config = dict(
    d_model=384,
    n_kv_head=12,
    activation='geglu',
    norm_eps=1e-05,
    init_std_qkv=0.0405,
    final_lr_fraction=0.1,
)
Each number is 128 + 24 x the weight over the matrix's rms, rounded and kept within 0 to 255. Layers, rows and columns count from 0. Numbers have three digits each.

# layer 5 MLP up, 512x384, rms 0.0779, rows 15-58, columns 48-95
169119154089125137152143175112155136179112120149094116145083035137114119116099163146169165168104146123131116109073154118148078127074123147147117
176145137171136142148143145117071152117133168107145130096141128137149086142137169154136119111118125141136095121134138152128196155099154113158135
131126114102149143123148186098117169148091139136157134136157153147142123114142149119120094118121102108110094129102072130166118077127120159166087
117116128089106135166147113142130125146119115124160141140092152133133178132143109123134078071138089143138118121124153124155122156119146122089119
109119159135122139132149135120120141151153143113130084112135098145156134140094134121101163131124081121116114125125102114124131121106099102132115
170090143115133116129133118084122150149142115189133120124086109127118102125091128118150151055149133119154128139108153092128115157100091162110160
115131122126128110140096088172110136160143124127109144105128105138118112161181125186117095116116143146126144124159118090143140154116140126112102
138155119123102113110094165133130154145156075112134137117159103133140137115113146130148109149094136138140096166131124131149143120149141121119097
138123154145145123074117179131143091105157130115091130155110156133095151119135112129106136156138138101151109141072145112131172089111096101120113
098142131120198184134122109173121159125123117070126150165134123162139117171129120125113125109112132168143128158112135138165130119126102168122118
144122127139071124065067154152163114155120116144102098099130072109136127107116121141162115141127116143098105142140061140170143167128128100119163
147110121167092108137130064106105137160121122114131140086136084119103130128117174097137121140143110126135182146143117170172104126160162117131098
121160088125142110117124095119146113123083154138123123139162106098147121136137134148110212137118146098099133095085160147112115099118172104090099
143148111091089133122123088103097127117129127159159105126121144121105078179148086155123118127136142136138162114106110117120136122158149183185121
126096148089070104153134143150139138153122046120193091122150097109129132113160084041121137138129116191136144126140090148134112165080147090107137
115073100180075124153127085137094157106154103122137117137112121118161103129136112130139094162130127131160086128119112123158126147136117150130107
184130095126060168144087158146199128159106139182146167142082138101125145124119127114090123154129107119163099108146154133126189132134148100112058
123091094119125096102079135114098143108152115165131130141121136109119120129118116120197121152161113133146176125159133173152064129199202184147128
148129141083111078122090143121136164142103100152138174079155109120113136148119064125103100088118117093137130163158164155120107158147133101156105
122103129139132107131144123162158114110102118138145124122127113142180126109129123127123166145109141137080149152097158145136109127122144109122191
138142133145125133151131141168100113135143122122137140122142122120085178134127120106127102150117120134148148156117145120134090122127147128133111
130116115150145118161172107146140134140167135140099150141146118145156122106109144111159125107144121128112114153094117161132111176124115144133139
115149143120095103111109133108150108152176042176127130146114129154127151119148105118131132096125118110128121168122135118098151131127153145121136
167100142110098110212127109136146096113141115073119150105121106142180176108145133153165131097112127180141130127127165113102110102155078130075127
125131138137138149112152152113150126100162091171140143081137198166125116124157123136104114110119129142145152113113161090174122109129137096090086
121071124108139130094129114158107133101094111133133090101133139118158139142129119147103048146143166134139091131162120105148130160097134127153176
120115123157130140134141129166170139088084100118151131105111146125139102075125117164153131113135113116126132114090109107102085129150156095172085
120162100167131115059117197161143151128143105129111113136130099102133121123108117127131120128086087113159121144049117143119116131105103161103085
144098145114071163115109120139162122153143113135144155151143071107104140112141119121123093141095114163130112114160125141148099084129154115098101
095118119117098109128068129113143127152154095141111133111151119114086148149154148165096117127104103183164164147138120113082138106092078103157148
123102151165124081098150111146104111117150147108129144120102163094144136158138134154161088147132163167118134137137116136128123126125185100124117
106152133124129127166145146148185163111098161150162120149109086143110131142115146088148140135119152149143100113129081112157112162155110130118100
134133123117192170165126139129126158167156130137072126183122130084112142101107157149106158118096060135111103134112148072123122121140132140137120
126151129165141131155156150135158126172123120108135139106146102133096124150092131187101122118160120091113119155094133118119132120162127102141180
129129130098145114141140174086109117135152167096147133108112157159182137096149079133168125112142136139135102124126100161095143119116141077111110
137122144159155183092114133182099111127203076118165093142136115202141140135131095116087172086101145147107117095119115168088142139113089139142080
160135139110146123183114139104069133128151152138160111142156129139180140126123082136085133115152121116083130074096166160147121149127122117102151
129081120129157113123118113130162131126122131133129141091153121121147081141103135147146139173163121113122116145100113149151119108121136122154094
201134128176109149131122137146173105143126096128149117117100110143084118164105139156119102153111097113133123104122106115117122113167177101129163
124073093125100166130152142165177152112163105113161151102103127101105111141154100155119122117112094125162145148121155150143129126124121181103145
140076098130062180119123118122112116128183106136107165151102135202066154152093105123115122124144098153117122131167115158111144127109136100129136
167141099085156124102123156096071096097150133103125114142083090083113094121069142105099107149128172080122144128119149143136110145134144170107170
162109122124089100143116112143107130121165136169128123118153128143105137126108177078091117144139108100180116097154125136113138096169117158144169
160108127092136121134126124144164147164116143114120123114142134127133130132129127134148170128130120157118104130121175109129158119128097134103126
# layer 5 MLP down (transposed), 512x384, rms 0.0579, rows 15-58, columns 48-95
124125130154158154145109095173119142123134120097171131142168133139117105117114112113129152103091143132137102132169135097121164123120074091100111
115166153153114154126055126097165099122095088089115121127116150144090155181101087127102105134158110108157134155130110116122096103168101160148132
124143139127134137137105149127158084150133130123122116095111117119124171205137129106173148130131154150121098127156160128098118154142141147091134
168124162170101111104152128104161129110099149144101118142137130114111088141106150137101155151150137113137152148117126127153163105141133098156134
132140136130153101113145171127125140153144158095113117104116114144080164123138108107111151110139150104140107133151128105178124124120129085096136
107170181136115110124109133165160148112075169151067104129144164091134134110114113114103129116138156138179112164143156064169097129152182081173103
116145129107117144123157125103180137130121091110157122150156174135127134095080167140125107131131136074136168133124128173150138144165154127116122
105102160148135097134145106126114135147172113081134145084144123125131141096131122150101105105160108120135071135161132106146113124118142113122102
113145114090138140150116114146123154154134128123128120059135109155130120129138126126140125119122149124122164123166145127116103120120119119138164
130098102121099108132128158111125109095133125175150132095124149106138130072106128167147087163175094105102173128150102161114096134135134094144113
120158151105153123173154083084070095136111127094158134129119187120136122092163139128075131106145146099148116123090116141137135096116157142137108
117139146118143105155133163131139103125110171092123120179099102156127117130180068150137138104136095165108107155126173138101148136098161098139124
115133127145137121132107164121163132124125138151096103119133107133109115100110114091165143179140095132134124118130106127136119119155146151177115
113147128157120191142146099144105129116153145177172137106121134108149175132148141153138097155127128126157169128110121107139140144063067092182151
110145107166119118099117131137132115139113171127120123130123148109143117168143125133123126154144167137117101159115157104100112120137086140126119
128168152119053127113136142127157096119066150172137133175158127145108144118113070105129194171119124162138084152136137101157138122131091166160173
150078133112146100169144211122132134116141165149160119099086157145124133139154157137098140127133138163146066071114117128154182174087129088145089
083077079199119093123046196108139141139136087170101092094112124101137143162144127054136146129134113147183141096170125167129103111105150133098156
141169120098084153121096113135109084132126103165118107117126123157139146116112166117103087083122134128133122090149131117134143098147102099163104
144185157141161086135123125158110121120175135130105153089118149107140109102059129109126172077128142099118161082165134131117116109159093148142135
107143133118092128108163136167123108170141144096107132107139128132122120134080104118114150100103127121187111131177088137147155108133066131147098
130115153132117108058119173095146150143108138148152121133107083122110108136096111126111120158102152126111134108111135124100120113133133098101101
082117086123143155143111130145128118108136175122117130121143112114108126153123143133132154132167151128151113106141145119135134126104097113142091
132120104167120109090095155128153117163130151145135109162134120089115119148145106072122108103121101109138162124123176173152083172089175152153088
092140131128135126129098140156127113125104145125111113140119100134124146171129098145165111137113119116100145158156146133136122126136103125115157
108108121162143145122120129102118128142091146093110114108106111117091130076130157083158164111082090145095095155146107081116110120163155150120113
189126141152125087087134155068104097151187170111112107160120089115081151190121127093100150140113101112147130102170134145127140153090077123088156
107088149125131135159119069086141103142107153140144113106102178135146106142116120129130128161159142128112122138151081152151143104137142139123168
171103123134125135106116139147137135103121108133120124127122136174121098136101190161154150083095156149128062140088124164150091123181127126103111
232111121114104158098165132162123076132147141111148134077127129133122106096091107129136165131156135108148134136166099092140128131149170116120159
132129143110092117160100147083143165140126122163138139135174092146125101094075118127078121082119121114170063094109151140119137103131111137146125
134155155150155092110161180144126099127099129141142137107096140114152075123150117123151119154112174080086122118122108142100124127100172133141099
134130119125137126127137074138137112115117140119158174108135147194105152182107116106104117130152175142152154134154112110106101180114114156084134
125184115085144121106118123127115117101105120125092114146131141138136116138166135134147145140116142118111108101152132171109123145134182113097169
124094151140144117089148109118128165161147116169168097145137108172126090116080150122092116143154103111155131091068121107106132171132122179095124
118167127093113104168142147090143119126115112133097137154152099115091127085159154114140138093113133092149152180160126122124125133178143130122127
119096121120139142074106167136108146115127102102152076100094108153093168124126124115166122097117129127124157101192124171148106112131150144092107
077152144124117141139097130080132132117096104154107118150139162172104108118094147145153094181090118100126142114127098065128099106129094154103147
076118103127130134125133146107150133101104112153124100122130115157144154120134153082152128118131219137114113142124163111129122141108065130111082
129168155155151112124119108095106117150132172130108087110178127160110134165127173085136132169136136160126057132135126163108136138130135098106114
131156142109157109176130144100161149107076166085127137141163105101192128090130133097112145099148127074133109130121132093168140143134097121145129
136132140114125127164151114163117146149146175142101120126157142138130182144189102116124132092138081158143120146111103105130157128124121069134096
119135148087131138122128140130160136167153119069120087104077104145160113140131134105165091165159112086115132124122167149087115110136113093140160
109083074126119166116121067112135169117103118133129141125100122129161137120150182121156114151110120079113102144150152111069095129158125086141163
# layer 5 MLP gate, 512x384, rms 0.0745, rows 16-59, columns 48-95
112100138089129128152123150082161121108124121109130091083109083131136147131128089152167143155117175138129100153177109093109108102126115153155136
093106152146124101149131111152069123135099104136103092163142163030120099072136184139085113121073140157137094131101132126165140085137161144141122
158103129166153120132111148133165144127153141167158116155137160139142132139127107118185116134123185172115116142170124156171118127130153132137115
104110139122131149130147089160159121135107104112128106142116130100152123150063134174108125137139108159122167131104113149122114123157120167148128
099155134149088135134139148141135133188100122138096132119145182126162137120106104105083146160109111134134120049133142144116163121127104117108132
103125126127123111146118120104088164147112123125123136106122116145163133110121099177162099129150144080126113155161113126095161140136123109143098
156180117100113138086101163142120157113126129118134105117131109117133126150134162137132160127084155122151101115119093120136119130120149122102128
122087121113149127125167133120132120126137122144091168179148177096130140138136178119111133139114119142134113087114141133140167115154136144121123
114098154154162084119116143127090126097158131133125128143117102148141146087100136134121123106147138143113118123134112183130122138132133135142138
124131118128117142121116167146180163145156136099106155135130099164124136111165178119128117159153131140155143125112117139112124117135124103102159
138152134161162125153113181143094125127115165182119123059176135144184122153106140139159148131130112147150123133059112142173140138108092133133151
113080182149107141106123163144127103165107163134107188144119156135127133157121133118149126145064081127114119128132110090139129109147089133147118
123128142123147129103170132131131121155129149151180134106159134127184144124119145095155156169126132133138089126132113108128174113091088082087164
167105099110151140108143114118122159155098124127113132090145142143122097175095140137126155134115175111110145123105122104127112124142110131148136
139078127124095130143129152201115143085121113143132117120090097138126166114143102109122109088118109145152129114138127113135127178112113164143164
126097105144140127142156139117146129182147130106124158104116112116179116142137134139155129131134097091163137134161122178105124086182158122119126
133139101126092098099121093121159124143104127189137126129143144100123109094124120130116134137153092161110177129130135181135095087140135163139138
118112106142148098094178140141132162147131106173097140156127112169104134116150122148137132106146146118145076130140131091130137153140137109107155
119189147139140135170140115104100114145160173135095150150132160103077133141141122116190171125134098091117119125138147167120133101117119142108152
146126112140127103136104155126085114123163089132122145115121138118112136154155121107111110151139132127136148124105174120129124138108162091133063
147166140109091095109135153127162153129087156126141129122124114150110082118174082106117147174118140123135107117112089128128127163106126109069120
129095118107089143155089167141176119140145123116117081070106119177116149092133152099176165123125134138134119091103174095104167145134123122079119
104128144137110087157140144106097123144105094132145102104120116115150143178134128142160101156116115119131090133155173081148115108095139141143125
150123167129089135141106134110143146101135111096130123083085142162140126107104098144140131166115147108166147118129143152098131112103141113133128
144136129129178161090158089135154146107137133136127160138135121110170144156143106177122120141106131116130075104131139125128128145123087162137147
143146122100136102117118158123149162149182118119156135173122085131112133120121091100133163124152148090135121159123114153124138130121129153121110
132142121109104126124103169129136157126153131131114120132146114128118131131151144140115154081132117145106165094126147117085141157155110107139146
112067125073090157123088128121121132167145111152114161126116095111085130104176111142167069127083135138133138115127173106156122104108102116105138
135152157138130087130160122165097106135129137102150111125114149130079138133107150172151158133109151129155128173159114142095090116152124107118134
121156123146122127123145121192150145122154084087104125118125124131077149107136141147127131178144141104135118144155126176123144133161143135114169
108104118103128163151127119155153156134134154136130085131145108141088195112085138118123136126179088162151118102103099131154098134124130094113108
161109101100127155134128118112145131133154114096123106162159116061133115114145131137140100100123137099134116133179171165123123129092093108129157
100121123138097096127122085130168126120093109122195138119095108177127087135133077134128105125128076130159123120079100123173136092104107113140121
127153113106108147149166136117074120136137142136096130131147128122118180166136093140098123140170134138104101144159089098113101052137124156120109
157138147138166077138158129090103140138119111124114106096107136109140106108124139101166148144090127103107096149090112161119117139140140127121130
103101131101106156130127142108142147153156187134142100085080136147084111110130154152090170146143114131193115145114161132126097184130128133139155
085121124103112153103154131099132088155093114124115120118092119146160147104129162113140113136131117116161152159138103133115129153119089152115155
164122125097097139162137153126123150141148127127123128125131159136162152129127121152141133102124128130125104138167111091141112163135151142134104
144083145156124102130131097122098164144131140161112129123159116114126098141113129092142148141103084114152098128131126137118124156114114153127132
134139134158125127146092153098127137117107103144130139125126110128148147155095149084137125101160110123149133154128103113150137136106134103084140
128125137122136125110152158130145131111123150144142128078152164118143156164113092093096168113133112133116073115122116103128119142133145131097145
081116158122189120142124123149123110137111111084110125114118122118162139132138124145175121087140137130084125122111152123136152137083118092115115
179106139099135135146132097117188112123144164115120145101080107082100123125110099158117136125146121150116146111119134138106179088123181141123145
114135157156180113140179147116101147149112124150170119122130128102133134111150123134097112109105113143124112143116102148144144120122146102152126